From a checkpoint of a small transformer trained on Wikipedia: LayerNorm before each block, tied embeddings.
Each number is 200 + 20 x the weight over its row's rms, rounded and kept within 0 to 999. Layers, rows and columns count from 0. The size before them is the row's rms in percent of the matrix's.

# down: layer 2 MLP down (transposed), 320x160, rms 0.0577, rows 179-221, columns 80-159
# up: layer 2 MLP up, 320x160, rms 0.0878, rows 180-221, columns 80-159
down179,111,229,211,230,195,199,216,193,202,193,205,178,195,210,187,204,185,185,202,195,214,259,192,162,197,221,179,185,228,199,205,213,154,209,233,184,202,218,179,185,174,231,188,197,196,229,195,190,195,160,199,235,194,225,254,184,180,201,184,173,208,183,204,237,208,195,214,170,210,191,222,200,198,201,220,200,223,209,197,207,188
up180,106,182,206,221,206,223,168,176,198,195,201,195,204,181,220,213,168,222,215,210,220,173,195,185,151,222,184,223,226,201,181,202,210,167,205,181,177,220,216,220,198,186,213,191,202,152,184,180,152,225,207,198,207,214,215,231,183,181,193,215,227,172,208,194,192,217,186,182,243,232,163,198,218,249,185,178,228,233,205,200,206
down180,117,214,220,188,193,170,190,220,214,192,201,234,218,218,214,224,167,211,199,181,243,192,220,186,212,190,205,198,224,204,213,203,216,169,185,181,202,206,207,199,206,193,195,203,262,181,184,191,211,204,196,192,196,205,179,166,168,162,213,187,209,237,195,185,217,239,183,193,225,219,184,188,230,230,214,205,222,243,169,183,190
up181,078,225,219,201,208,184,195,199,168,182,185,186,211,210,196,198,203,218,179,241,192,208,204,198,157,209,198,200,202,192,155,235,199,201,225,194,176,201,201,211,205,178,184,222,174,197,179,163,177,195,233,180,205,185,177,187,232,246,200,242,215,192,202,218,194,170,158,220,191,196,189,214,217,207,175,198,230,212,231,221,205
down181,080,186,214,183,178,192,218,208,186,212,174,228,212,140,178,227,208,199,210,221,228,226,191,201,166,181,192,207,192,201,238,166,205,172,173,218,175,182,172,181,201,206,161,196,237,206,184,193,224,201,167,199,182,228,154,219,210,178,217,201,210,205,190,189,220,209,187,214,206,181,200,216,167,193,183,215,202,199,202,210,164
up182,103,186,215,187,215,201,183,225,198,202,203,167,235,180,200,207,186,232,215,160,207,178,217,202,167,234,175,223,188,162,188,169,187,202,217,207,218,202,246,186,217,187,217,213,207,196,225,221,210,211,173,191,200,223,195,174,228,181,178,202,171,177,212,215,216,192,192,198,186,202,180,212,220,223,194,205,209,186,237,223,214
down182,088,209,203,184,190,201,209,212,188,205,194,185,233,197,228,239,206,194,214,164,189,178,232,204,171,206,226,209,200,218,210,186,216,219,173,208,227,218,216,238,154,167,207,208,196,191,186,183,195,186,195,200,206,179,184,189,202,179,218,179,223,200,219,213,189,207,227,222,220,197,200,197,172,161,211,228,187,180,202,234,204
up183,078,210,222,176,197,181,170,218,182,164,195,192,209,199,229,226,192,221,198,199,215,175,214,177,179,209,183,196,212,204,173,205,235,191,176,187,179,217,207,219,210,188,224,205,181,182,220,183,185,168,235,178,220,198,190,174,216,223,190,258,205,186,184,200,188,191,176,209,206,198,197,230,213,218,221,152,229,219,211,209,210
down183,085,189,221,184,224,178,172,204,202,206,201,179,210,153,244,239,207,213,224,166,218,190,212,180,173,181,211,182,220,219,163,197,234,172,192,197,196,202,211,214,205,197,187,190,203,182,212,195,179,201,191,172,209,185,205,209,172,197,205,195,229,192,183,166,183,233,178,212,214,209,211,222,210,211,180,203,223,208,213,211,197
up184,077,181,221,202,196,188,186,203,236,198,210,212,194,161,228,221,203,224,250,164,254,194,216,183,196,183,209,210,240,227,211,181,209,183,196,196,188,212,200,219,200,234,217,201,292,189,176,200,179,196,185,201,197,199,211,189,173,176,211,178,210,183,164,176,189,254,208,185,222,195,215,194,204,204,200,211,203,219,203,194,185
down184,103,226,184,198,192,194,203,191,186,186,202,190,209,233,177,204,210,196,156,222,152,205,174,223,208,205,225,222,206,166,227,238,202,218,211,183,173,193,202,195,181,172,211,194,171,208,190,194,200,189,216,211,215,184,194,174,212,232,199,221,174,183,205,236,167,204,184,199,169,198,180,192,200,168,212,189,201,181,189,205,202
up185,075,189,224,173,236,202,164,209,195,198,202,199,224,188,232,194,219,235,201,175,212,184,199,184,176,197,221,183,218,193,149,191,231,196,209,209,183,197,199,197,194,189,195,209,214,184,204,179,208,205,206,186,224,181,219,180,205,228,212,242,219,182,185,185,160,216,166,210,211,194,194,222,226,199,211,171,239,181,226,226,212
down185,100,187,229,186,220,204,165,212,198,196,217,187,220,136,237,213,190,227,205,164,223,185,212,174,178,196,206,187,225,192,158,183,223,176,199,203,183,209,193,230,210,202,204,190,189,193,213,195,182,196,205,184,201,188,224,205,203,198,191,206,238,202,198,168,178,219,189,209,204,194,218,212,206,218,190,197,224,214,215,211,205
up186,114,218,225,188,183,186,203,195,198,224,205,194,239,163,214,222,219,150,192,183,179,180,209,175,162,189,230,184,220,179,189,234,194,220,176,216,190,195,213,219,186,215,226,210,199,192,197,230,163,205,233,177,233,212,186,191,187,192,217,219,213,187,149,244,203,212,183,183,198,208,208,214,237,223,227,212,225,211,189,210,173
down186,107,192,203,200,205,200,183,195,200,183,216,191,188,194,221,226,167,204,197,211,210,227,191,156,202,175,207,186,223,189,202,215,197,200,224,204,206,170,214,199,174,221,165,213,201,201,206,176,179,191,184,213,224,165,205,214,211,202,195,181,205,201,192,177,224,204,215,177,225,222,210,197,198,182,231,214,224,160,198,215,212
up187,082,183,210,190,196,191,140,212,187,177,196,191,217,180,243,226,223,226,216,197,222,210,194,148,161,191,191,226,209,199,171,193,223,229,185,217,169,192,213,211,219,196,201,193,212,191,198,194,200,201,181,201,217,190,196,199,219,214,193,222,220,172,192,213,166,209,166,214,221,189,191,241,229,199,216,157,229,217,245,197,205
down187,101,200,221,193,195,193,166,219,196,192,179,191,191,149,236,218,210,226,220,187,219,179,232,181,206,189,185,194,222,213,149,190,214,187,199,223,179,212,185,204,229,223,201,182,198,193,223,188,192,185,188,203,203,210,211,219,198,191,188,190,236,218,201,172,190,209,186,192,227,182,206,228,219,216,190,175,191,226,243,210,201
up188,094,203,231,185,243,170,179,207,208,164,177,198,212,169,214,228,192,194,215,185,215,164,230,185,171,183,220,193,221,187,192,213,218,197,177,226,187,196,198,221,218,206,212,197,202,196,215,211,163,177,198,201,215,190,195,197,191,203,219,209,218,171,191,206,174,227,202,178,209,201,185,225,235,190,244,177,223,217,206,199,213
down188,106,194,208,167,241,186,172,231,214,212,191,181,206,150,189,227,193,225,201,175,196,199,225,189,212,188,223,188,228,186,136,183,207,173,211,250,183,198,177,211,206,216,201,219,194,215,227,201,168,187,200,200,207,204,225,213,188,209,202,194,239,207,194,172,208,224,197,213,199,188,197,223,214,198,216,193,210,216,217,188,223
up189,112,189,218,244,177,177,218,209,212,196,182,166,214,164,216,200,189,182,191,175,192,129,168,220,204,179,179,193,225,199,167,208,202,185,181,180,232,208,159,189,177,209,196,200,195,184,214,175,205,245,206,231,223,212,196,188,209,205,227,197,184,205,196,220,180,178,218,238,207,180,200,220,212,222,213,186,209,215,211,191,169
down189,138,181,185,151,230,206,195,179,181,226,221,223,174,220,190,201,208,202,205,216,192,254,231,200,189,237,199,205,170,201,221,229,203,203,238,218,154,207,233,204,202,190,191,210,200,216,188,201,180,176,186,186,226,215,191,216,183,185,203,210,216,188,184,147,194,206,173,173,192,209,198,196,196,177,182,198,178,198,198,210,234
up190,102,225,198,178,203,225,163,181,185,202,216,225,174,198,183,186,193,203,220,235,208,221,177,182,182,195,203,206,231,278,196,214,205,218,197,176,196,191,202,200,234,188,235,162,197,179,154,175,194,205,241,175,243,177,208,232,168,215,206,204,219,177,198,195,183,241,185,180,245,206,203,218,214,228,177,205,181,237,200,212,203
down190,101,219,220,190,215,182,239,206,205,209,215,245,157,185,206,229,205,173,201,194,215,178,199,201,199,206,193,224,196,204,197,204,188,183,188,186,249,222,209,204,203,183,233,207,198,174,211,194,200,191,202,198,221,216,234,234,168,194,207,210,207,177,227,207,219,215,242,191,199,210,166,203,189,206,182,186,185,189,211,204,201
up191,092,213,226,163,211,175,180,180,213,170,236,168,237,180,190,210,226,257,210,207,204,169,191,178,157,178,221,217,226,197,168,204,232,184,168,177,176,209,204,234,209,202,221,212,204,196,215,182,179,204,228,184,230,184,188,222,227,204,236,223,239,169,186,206,183,192,170,199,184,233,195,203,223,226,202,169,224,216,179,230,202
down191,113,198,212,186,232,209,175,211,195,200,180,193,207,173,234,207,177,216,213,163,216,166,225,224,190,179,202,185,221,194,163,215,244,195,216,229,176,205,185,224,207,234,187,212,213,189,211,196,161,175,205,176,207,207,230,176,202,200,211,193,208,194,203,157,177,224,198,218,216,209,211,218,181,219,205,193,200,230,226,211,214
up192,118,234,251,231,209,202,162,185,197,180,161,170,227,193,195,223,168,219,184,218,206,207,207,151,170,189,182,186,228,221,190,196,224,188,231,176,184,202,192,206,199,157,204,225,215,189,183,190,223,225,178,188,215,198,187,184,174,197,197,182,216,182,195,175,195,192,201,222,229,217,220,209,224,231,177,184,246,219,213,202,177
down192,131,186,186,236,196,204,217,192,171,187,177,212,214,207,209,198,176,185,210,194,219,203,210,175,205,180,205,179,217,212,229,214,205,214,200,182,222,196,222,216,178,182,200,192,331,214,181,165,205,199,222,200,190,218,217,202,228,184,223,181,180,223,193,189,172,207,224,207,200,215,201,219,198,195,181,197,199,208,202,206,220
up193,086,170,236,188,229,202,167,210,184,192,229,224,195,208,218,227,239,204,204,203,202,194,203,167,175,213,224,195,183,210,190,197,209,192,180,208,199,173,202,201,182,214,183,225,183,193,188,221,190,213,206,232,192,190,212,189,213,229,188,242,218,157,180,208,178,205,192,206,225,205,204,234,239,191,193,164,234,205,200,217,221
down193,102,192,218,186,223,227,110,191,198,172,172,198,174,146,216,213,225,230,213,206,204,172,221,191,196,168,227,190,238,166,174,211,224,178,220,209,216,210,214,207,182,188,211,202,194,205,225,190,208,179,210,187,224,204,238,214,207,201,197,199,228,207,187,190,160,210,168,194,201,191,190,213,194,212,203,197,194,207,214,207,194
up194,117,192,193,169,207,189,221,211,225,209,183,174,232,184,221,180,194,224,202,203,208,176,181,194,196,206,228,190,207,207,168,192,235,201,186,186,176,222,174,187,178,167,187,188,199,201,175,172,201,215,174,191,183,185,214,214,173,223,241,231,189,200,151,200,167,152,192,247,186,197,211,194,201,228,165,153,215,198,174,193,209
down194,103,186,192,196,173,138,168,185,206,235,195,185,219,202,213,217,180,191,183,201,202,158,189,206,198,181,185,188,221,235,183,209,223,184,230,251,206,185,200,231,176,193,171,236,197,201,220,240,208,199,181,185,199,169,226,222,210,206,203,196,198,216,197,201,186,188,178,245,206,204,174,210,185,202,228,210,178,182,211,209,196
up195,076,200,240,181,223,209,180,208,195,177,196,162,226,174,217,211,201,244,190,193,220,172,188,163,171,208,200,211,234,203,154,196,216,206,184,213,158,216,212,183,226,205,223,213,201,206,202,185,212,192,217,198,219,223,197,180,246,219,223,251,210,176,185,220,167,199,166,179,215,185,189,227,212,208,217,158,204,185,245,203,203
down195,110,187,211,188,226,198,171,214,184,199,199,183,207,145,218,235,196,232,226,187,211,185,231,182,195,199,206,186,220,200,153,203,227,174,207,221,174,219,193,213,230,218,182,197,199,193,211,203,175,175,197,196,212,194,213,210,210,197,206,193,237,205,182,180,183,221,176,206,230,182,210,231,203,211,191,190,211,205,244,198,201
up196,092,212,221,187,188,212,154,190,205,167,179,197,209,205,205,188,222,174,207,217,200,175,171,184,178,202,189,209,232,160,176,201,172,224,200,216,225,196,175,201,213,194,199,211,204,215,210,195,228,180,191,192,236,146,185,180,222,198,196,184,188,175,214,214,204,207,217,155,217,202,248,209,190,219,208,223,210,213,195,202,179
down196,089,183,228,224,171,188,175,200,203,235,203,194,222,203,201,144,202,169,223,188,212,201,180,215,219,192,194,180,210,180,210,173,240,195,187,217,178,210,174,205,157,205,233,209,196,222,191,160,181,219,189,168,199,197,197,184,209,186,198,193,189,198,202,217,182,217,190,203,167,184,209,185,170,224,198,224,193,217,193,209,186
up197,105,260,256,212,204,205,191,239,172,145,208,189,220,185,199,194,193,189,193,227,197,175,205,168,183,209,197,226,196,224,181,214,191,211,232,185,180,203,216,210,192,182,193,201,201,201,216,216,191,213,205,203,199,245,204,131,200,213,196,232,216,170,208,156,182,209,193,222,194,245,183,225,197,206,190,158,215,219,208,197,201
down197,097,158,201,198,202,213,195,193,190,205,200,203,209,193,181,208,193,218,217,210,221,233,189,168,192,181,189,188,223,194,199,167,192,180,205,172,224,210,169,169,217,220,164,245,191,204,226,204,201,173,207,205,220,180,188,218,202,215,194,209,197,201,198,191,150,206,188,186,230,203,223,220,217,203,172,212,209,197,216,195,221
up198,103,217,202,227,179,185,198,193,220,193,198,177,210,178,219,218,196,200,184,224,192,148,182,228,206,181,169,200,186,210,196,216,192,211,203,184,228,193,156,202,207,199,205,206,196,186,185,147,197,183,195,215,209,196,166,188,207,237,244,220,234,205,200,208,165,181,192,232,194,203,197,220,209,219,220,179,212,205,208,197,178
down198,111,189,203,184,215,196,219,196,173,235,196,209,182,194,167,175,206,200,202,189,212,285,236,201,171,209,219,187,199,228,193,207,208,199,202,208,175,200,228,200,205,204,187,216,202,214,183,204,155,193,190,171,216,191,216,242,197,196,187,178,165,171,192,172,240,215,153,199,200,202,215,203,184,204,165,198,195,211,180,198,238
up199,097,210,218,201,213,205,175,171,180,200,205,228,183,232,207,228,222,179,239,161,226,158,197,198,211,185,199,195,215,226,202,211,190,203,194,219,184,197,204,208,210,212,210,184,208,149,232,204,189,185,227,211,204,182,206,156,181,211,192,194,220,159,205,193,182,214,205,183,220,190,225,213,228,195,211,197,249,167,215,232,203
down199,116,207,181,208,219,197,219,207,221,247,221,161,208,187,188,192,174,232,182,233,199,202,198,201,174,191,152,150,226,199,219,228,216,180,205,223,200,191,203,189,154,178,208,199,195,213,215,224,208,202,206,225,200,212,189,213,201,176,198,236,210,212,199,211,216,198,221,208,190,187,203,203,209,194,184,180,163,223,165,218,183
up200,084,228,222,201,197,202,191,204,156,180,186,185,231,223,204,205,215,188,156,236,170,178,215,188,176,210,214,163,185,181,162,235,214,202,204,194,211,201,214,206,200,174,208,199,171,194,207,195,203,185,217,187,218,194,191,186,231,252,213,266,204,160,200,222,198,156,151,206,197,197,177,219,230,210,213,179,224,196,224,224,211
down200,071,215,190,183,185,218,197,216,210,230,204,193,221,142,230,253,199,176,231,190,200,178,197,194,180,202,223,218,173,222,178,193,202,225,182,249,206,197,186,203,216,185,196,171,185,174,192,202,197,209,166,212,197,198,166,201,206,164,200,220,218,175,175,179,193,203,184,196,222,183,172,187,209,206,206,222,191,204,194,218,194
up201,103,166,190,185,170,184,179,184,186,185,222,201,205,213,223,196,237,204,228,203,204,186,175,194,187,253,199,186,234,185,198,213,202,243,184,215,174,230,190,194,247,196,228,185,201,152,173,198,162,177,230,162,173,150,203,188,196,200,183,237,212,189,186,209,167,235,212,189,198,194,191,225,207,218,197,177,222,211,208,201,163
down201,093,190,181,207,183,204,188,227,210,210,216,215,189,219,203,155,181,198,213,217,197,209,205,180,219,229,165,186,229,206,195,189,232,206,176,191,175,221,195,203,199,186,191,188,192,200,179,211,214,229,196,186,223,192,240,187,188,173,180,189,175,164,196,205,189,181,209,190,200,181,192,218,198,191,217,239,164,205,213,191,179
up202,109,205,235,232,179,202,196,197,172,190,209,154,186,204,218,234,217,219,221,172,175,186,160,178,180,204,202,218,177,207,217,184,192,223,201,186,209,222,224,210,204,172,193,199,197,200,229,214,205,238,219,189,175,203,173,181,221,162,165,202,192,187,227,205,207,216,173,208,197,198,231,234,216,225,192,189,199,201,190,194,165
down202,118,209,218,243,210,201,166,193,220,233,195,202,161,212,197,205,223,196,200,200,199,218,189,195,218,177,202,188,190,194,194,202,212,217,179,222,239,230,178,208,180,192,206,165,198,182,223,202,205,185,200,210,199,194,188,205,191,196,207,179,211,193,231,271,205,203,190,174,202,187,221,207,197,228,179,228,192,194,150,214,213
up203,079,200,224,206,213,203,148,202,206,191,229,184,221,173,211,203,204,209,222,185,236,205,225,172,168,201,188,208,236,171,194,188,197,187,175,241,171,222,226,230,168,192,206,214,241,204,182,202,161,199,189,200,195,212,223,184,194,193,184,209,193,190,185,172,155,205,192,177,243,226,196,212,222,231,202,165,202,214,204,221,180
down203,075,155,181,228,226,185,205,234,191,194,214,194,200,214,162,210,182,201,199,197,226,216,204,216,224,195,213,232,208,192,237,172,203,190,183,203,212,182,179,191,246,159,195,212,191,221,205,221,224,201,213,230,191,205,261,225,191,207,205,173,230,183,191,192,220,223,184,155,197,208,218,186,209,183,205,195,211,213,207,187,170
up204,118,204,254,194,200,170,182,185,182,208,175,202,225,198,190,179,225,200,163,226,192,170,193,171,178,182,193,193,231,175,197,261,190,207,189,198,193,196,194,196,216,202,206,233,202,212,192,218,185,205,213,200,207,205,157,201,221,192,225,179,231,198,199,227,195,220,191,204,217,200,212,237,223,236,223,214,227,227,191,226,158
down204,105,227,194,198,195,171,172,144,195,203,200,194,227,185,195,189,200,200,204,183,204,236,194,195,187,192,193,194,179,200,217,190,166,189,208,180,230,201,203,191,207,237,231,211,203,191,182,207,218,161,224,222,211,207,211,220,212,228,229,202,222,206,210,179,213,202,192,212,195,211,167,174,216,186,201,199,186,171,199,186,212
up205,112,191,208,153,182,170,213,175,216,167,198,213,206,200,211,190,229,202,191,179,232,176,164,192,173,180,225,206,209,189,166,209,236,196,233,220,193,191,258,186,200,185,225,190,192,197,165,197,215,216,214,159,186,224,238,197,218,198,200,209,228,183,225,189,185,229,197,196,179,207,203,225,208,185,228,216,213,206,209,177,207
down205,100,219,219,184,177,178,211,220,244,213,208,212,220,197,219,165,176,197,189,212,192,189,192,178,223,206,204,202,182,192,162,205,234,205,200,207,207,165,187,196,199,190,173,236,205,211,225,207,167,210,217,228,221,158,192,225,193,194,200,197,155,181,213,200,215,246,193,201,201,192,202,194,197,196,185,239,173,189,194,199,219
up206,098,215,204,187,156,220,222,203,201,174,206,218,231,199,175,213,217,197,222,174,191,188,254,204,200,189,172,204,222,177,179,201,218,176,215,189,196,199,268,216,218,225,226,194,203,195,191,183,186,229,201,193,204,183,201,146,208,208,215,208,168,177,221,192,204,208,202,228,226,221,199,190,192,181,185,204,180,206,190,188,244
down206,088,191,219,189,188,186,214,192,202,171,235,202,236,210,188,215,193,211,180,182,183,203,215,189,223,192,197,186,183,197,199,178,236,199,175,192,180,184,208,186,208,214,210,223,200,165,200,225,184,202,223,224,216,204,221,230,211,164,228,202,202,201,216,213,197,230,218,230,182,176,233,152,170,157,175,212,184,213,188,174,206
up207,114,214,247,173,247,210,240,214,188,186,239,204,215,177,207,192,216,213,211,191,197,207,192,178,180,188,206,198,211,229,175,252,218,199,218,168,197,209,214,176,203,204,232,163,204,201,169,214,197,231,234,230,192,234,153,189,188,193,221,188,204,194,183,202,197,205,168,194,191,230,183,219,227,209,203,212,202,233,222,229,215
down207,088,222,178,148,182,216,220,208,249,175,197,193,221,207,202,213,179,221,202,195,203,179,181,216,228,202,165,203,198,239,187,201,179,221,182,205,173,197,198,216,237,214,218,230,197,217,190,202,205,195,205,223,190,198,161,224,164,171,195,237,191,194,207,214,198,183,190,209,167,197,189,177,202,218,180,186,204,226,186,196,201
up208,105,196,205,175,225,218,174,164,219,216,186,189,189,227,231,216,192,197,208,175,222,172,162,206,185,202,204,180,179,211,160,183,248,145,165,185,195,166,216,195,177,220,187,174,201,197,193,204,205,211,199,208,178,177,204,195,195,204,218,203,173,187,211,195,187,203,229,231,212,201,219,184,216,199,169,205,221,183,189,192,196
down208,101,228,203,209,200,220,206,217,193,194,208,187,193,210,205,210,191,226,198,207,200,219,216,203,212,236,166,206,228,226,200,192,192,197,225,175,207,221,196,215,209,188,185,179,204,190,245,165,191,183,175,198,198,190,207,226,215,195,201,207,212,185,181,191,229,183,210,168,215,220,196,197,180,179,194,243,184,208,171,164,198
up209,111,233,252,209,200,208,182,199,189,181,188,184,198,210,220,196,223,207,167,208,182,164,224,176,172,212,200,201,191,185,143,224,200,210,187,177,190,185,191,193,207,210,219,204,180,226,192,200,176,194,187,177,190,176,196,168,208,207,242,217,216,176,191,163,195,231,157,188,187,190,202,230,215,225,206,217,226,243,198,218,177
down209,125,210,217,175,199,173,190,145,192,197,239,164,206,158,237,195,180,177,226,190,221,220,208,177,172,183,187,190,247,203,201,189,201,185,216,174,231,195,184,198,203,204,226,193,204,185,164,191,202,210,187,186,185,222,213,203,201,221,196,183,197,176,179,202,187,239,177,219,226,222,190,252,213,193,181,192,174,207,211,197,210
up210,086,234,226,190,190,227,185,179,201,178,192,215,209,168,211,211,200,224,203,237,226,196,183,208,169,186,196,200,193,186,203,220,225,207,200,157,182,214,214,224,179,188,212,178,232,173,215,187,201,213,225,186,188,214,212,191,175,196,175,222,200,166,244,197,195,189,204,213,204,218,191,174,222,234,201,167,226,199,218,210,190
down210,105,212,198,196,197,193,200,201,215,167,194,197,197,229,188,216,195,189,181,183,228,180,208,216,183,182,209,189,182,215,195,207,206,186,186,205,202,207,209,238,227,204,206,192,309,183,192,199,213,192,196,182,210,221,203,189,208,177,214,201,226,254,213,131,192,227,210,209,201,218,242,204,217,199,209,215,202,212,197,222,151
up211,094,201,195,223,187,186,194,239,195,191,220,201,202,196,204,249,198,166,185,182,212,188,177,189,185,207,235,195,232,230,191,174,199,196,177,203,232,192,208,210,175,194,188,203,196,184,204,218,220,226,252,199,233,182,194,215,163,217,205,210,189,191,180,232,205,228,229,209,227,226,215,201,229,235,187,220,212,200,210,197,187
down211,083,204,169,184,195,187,205,184,185,205,202,195,207,179,188,177,144,192,212,180,197,259,217,240,236,222,221,173,207,223,211,164,218,174,204,193,175,185,197,176,194,190,156,216,204,232,201,227,215,197,212,176,188,192,217,228,162,206,210,187,167,187,196,191,218,145,205,190,202,182,187,224,193,190,180,235,195,195,165,202,189
up212,104,194,211,210,187,187,216,227,181,177,229,176,201,166,195,192,208,208,211,213,193,215,219,210,185,180,181,202,212,168,163,220,235,212,220,208,184,235,198,196,222,191,203,222,206,229,180,169,183,211,206,203,194,209,184,187,195,225,206,248,188,198,216,215,156,190,180,212,184,189,195,195,197,192,202,187,190,180,209,204,208
down212,125,188,211,197,230,226,159,192,221,199,196,193,187,205,204,201,184,175,201,183,194,204,216,176,202,191,237,189,208,239,224,197,169,166,203,221,226,173,169,187,157,214,201,176,203,180,229,237,199,202,207,186,204,204,218,213,214,187,197,189,209,183,183,183,209,194,220,163,224,218,194,181,186,180,195,223,222,208,172,205,204
up213,088,206,222,211,232,220,142,232,175,176,205,211,208,194,188,187,192,206,203,191,223,185,203,184,190,225,203,209,175,218,207,173,187,203,193,158,196,236,152,173,218,217,245,209,209,189,202,226,244,194,226,216,218,187,185,201,198,182,193,196,179,185,206,157,187,187,215,220,219,212,209,203,238,210,183,203,189,222,210,230,188
down213,070,174,204,207,198,201,208,204,189,219,209,223,179,228,221,189,167,184,208,182,191,188,214,226,239,216,231,189,194,210,196,169,212,202,207,222,202,171,193,202,218,244,185,202,201,196,197,233,180,191,207,210,227,202,225,225,192,194,214,189,202,153,210,136,199,195,182,209,196,166,181,217,189,202,157,244,189,176,198,206,173
up214,095,176,221,204,220,193,227,197,194,219,227,194,191,194,203,212,200,218,194,166,188,162,197,198,194,198,230,221,240,217,203,216,184,199,194,184,185,217,178,204,186,196,220,166,196,187,225,209,175,192,209,213,245,231,157,159,219,214,206,199,184,186,193,220,227,199,190,196,209,215,220,208,215,206,184,196,234,233,187,219,200
down214,094,188,191,186,215,201,188,204,203,213,202,212,189,190,185,177,205,199,231,201,215,249,209,200,212,180,173,169,218,217,226,169,194,199,206,165,180,195,190,199,156,205,203,114,199,221,154,194,193,249,196,220,223,211,216,217,197,228,185,197,204,169,188,184,235,197,208,187,151,159,184,197,203,193,180,190,227,199,189,231,203
up215,062,197,194,239,236,179,186,211,180,210,204,203,195,214,203,220,239,209,195,162,211,204,206,184,216,197,215,203,213,179,212,232,168,184,207,219,213,218,191,208,230,228,212,214,212,148,217,244,183,168,220,199,190,229,163,226,218,210,183,225,211,178,157,200,182,198,211,201,255,219,187,195,201,204,165,173,190,205,196,198,207
down215,059,225,207,175,175,198,227,196,211,192,221,192,183,179,181,200,210,213,198,187,187,209,238,184,223,206,195,200,187,217,178,206,193,204,183,211,176,217,203,175,200,213,178,172,198,202,229,221,213,171,175,202,209,197,195,196,188,178,212,187,216,139,228,164,214,218,194,183,200,164,197,183,213,210,217,203,179,176,194,190,206
up216,106,236,204,235,184,236,198,195,202,195,212,196,181,218,205,211,187,184,210,179,221,194,220,201,186,242,176,238,246,168,182,173,188,216,167,199,164,212,222,194,194,219,207,207,195,168,174,185,224,218,202,250,214,212,174,199,203,210,171,196,183,180,213,193,210,214,204,197,217,194,186,186,217,214,208,165,218,172,200,212,203
down216,091,179,186,203,207,201,211,205,219,191,178,183,210,211,212,169,193,186,193,181,210,187,179,237,218,191,178,187,239,192,186,188,227,186,209,214,181,215,184,189,178,231,202,201,199,211,184,188,214,217,202,201,202,155,204,203,229,176,215,193,210,181,218,211,215,236,234,219,190,186,186,185,235,180,184,183,201,175,182,201,188
up217,073,217,196,180,228,243,183,183,155,213,151,202,224,223,214,205,192,200,169,208,185,187,217,177,171,217,210,157,194,209,185,204,230,213,200,166,217,200,220,203,200,194,179,209,162,199,199,211,204,179,206,177,220,193,214,212,214,237,181,239,219,169,230,202,206,182,175,208,190,226,241,183,203,195,228,187,237,177,189,210,247
down217,080,220,168,190,219,186,247,203,212,232,186,207,188,204,190,200,221,171,214,161,202,203,167,197,216,195,167,206,195,196,235,175,211,227,195,245,210,193,216,189,237,245,177,212,174,193,194,208,176,200,204,150,197,189,192,195,182,179,186,213,187,177,199,226,226,205,238,209,230,226,198,179,208,185,205,196,176,202,186,194,220
up218,116,175,205,214,203,171,199,191,214,167,154,205,182,196,221,197,210,218,194,183,214,168,206,213,209,191,195,166,183,177,207,173,218,189,203,230,187,205,234,199,223,189,200,223,200,196,207,179,179,202,159,215,178,206,231,193,175,242,225,208,223,198,189,156,166,199,231,252,198,184,189,198,196,214,201,175,195,200,206,200,212
down218,121,187,188,205,215,203,255,185,213,184,156,200,202,203,238,195,190,223,199,208,232,221,183,196,213,206,211,213,192,210,180,189,194,204,215,186,226,192,192,204,192,199,246,152,198,204,179,198,212,201,202,233,193,230,225,215,183,206,194,191,215,195,216,211,186,204,205,161,201,156,164,241,191,214,202,173,212,218,213,196,195
up219,103,217,218,229,221,200,205,195,209,173,160,190,178,206,220,180,199,197,203,203,214,206,208,178,205,180,228,201,226,203,158,212,206,123,225,172,202,180,212,232,208,162,204,219,200,221,191,189,204,181,188,225,192,215,195,209,201,195,210,202,174,199,216,216,192,211,205,174,200,207,206,215,203,202,205,218,193,209,213,181,205
down219,107,232,211,198,222,184,212,170,198,198,173,191,191,181,149,164,183,200,234,216,184,238,200,191,244,206,189,185,221,204,195,208,207,199,189,209,173,215,189,222,207,185,174,211,200,217,219,194,202,207,207,211,193,233,205,200,196,189,175,207,200,179,183,204,217,199,186,200,180,193,175,188,196,197,213,228,158,188,215,206,165
up220,095,224,219,211,215,156,218,187,173,188,240,176,201,189,179,168,187,202,213,213,200,173,187,216,209,226,177,207,204,198,205,205,231,209,230,151,195,254,209,190,243,169,215,197,206,183,170,182,209,203,212,194,198,202,158,205,179,216,204,199,214,197,188,160,189,191,217,221,212,229,174,216,196,186,203,184,212,229,201,212,207
down220,094,225,208,213,211,213,236,177,217,246,210,217,208,206,188,207,206,190,178,202,182,207,160,219,153,203,201,235,221,183,217,202,185,199,207,197,217,165,235,179,210,193,187,230,192,175,205,245,190,209,190,230,174,222,196,235,210,176,200,182,209,180,224,203,194,198,206,223,219,218,194,186,197,183,192,197,179,184,206,196,219
up221,127,207,229,203,185,190,220,222,192,190,175,192,221,201,201,218,208,169,177,170,190,177,233,196,170,220,214,226,211,188,185,197,192,195,190,201,176,236,230,218,189,174,179,230,203,195,203,203,209,209,202,223,174,219,176,175,210,194,212,204,177,181,162,207,224,213,172,188,227,223,205,226,245,225,208,207,228,230,215,253,169
down221,138,172,197,213,202,165,184,181,212,198,187,202,222,190,197,205,193,191,221,167,186,211,226,209,194,182,182,207,252,219,225,205,210,176,208,217,190,204,200,207,175,202,209,192,203,213,176,196,202,195,174,170,216,210,201,219,187,180,183,216,198,200,217,178,202,188,239,227,233,202,211,220,166,199,189,157,227,219,241,186,193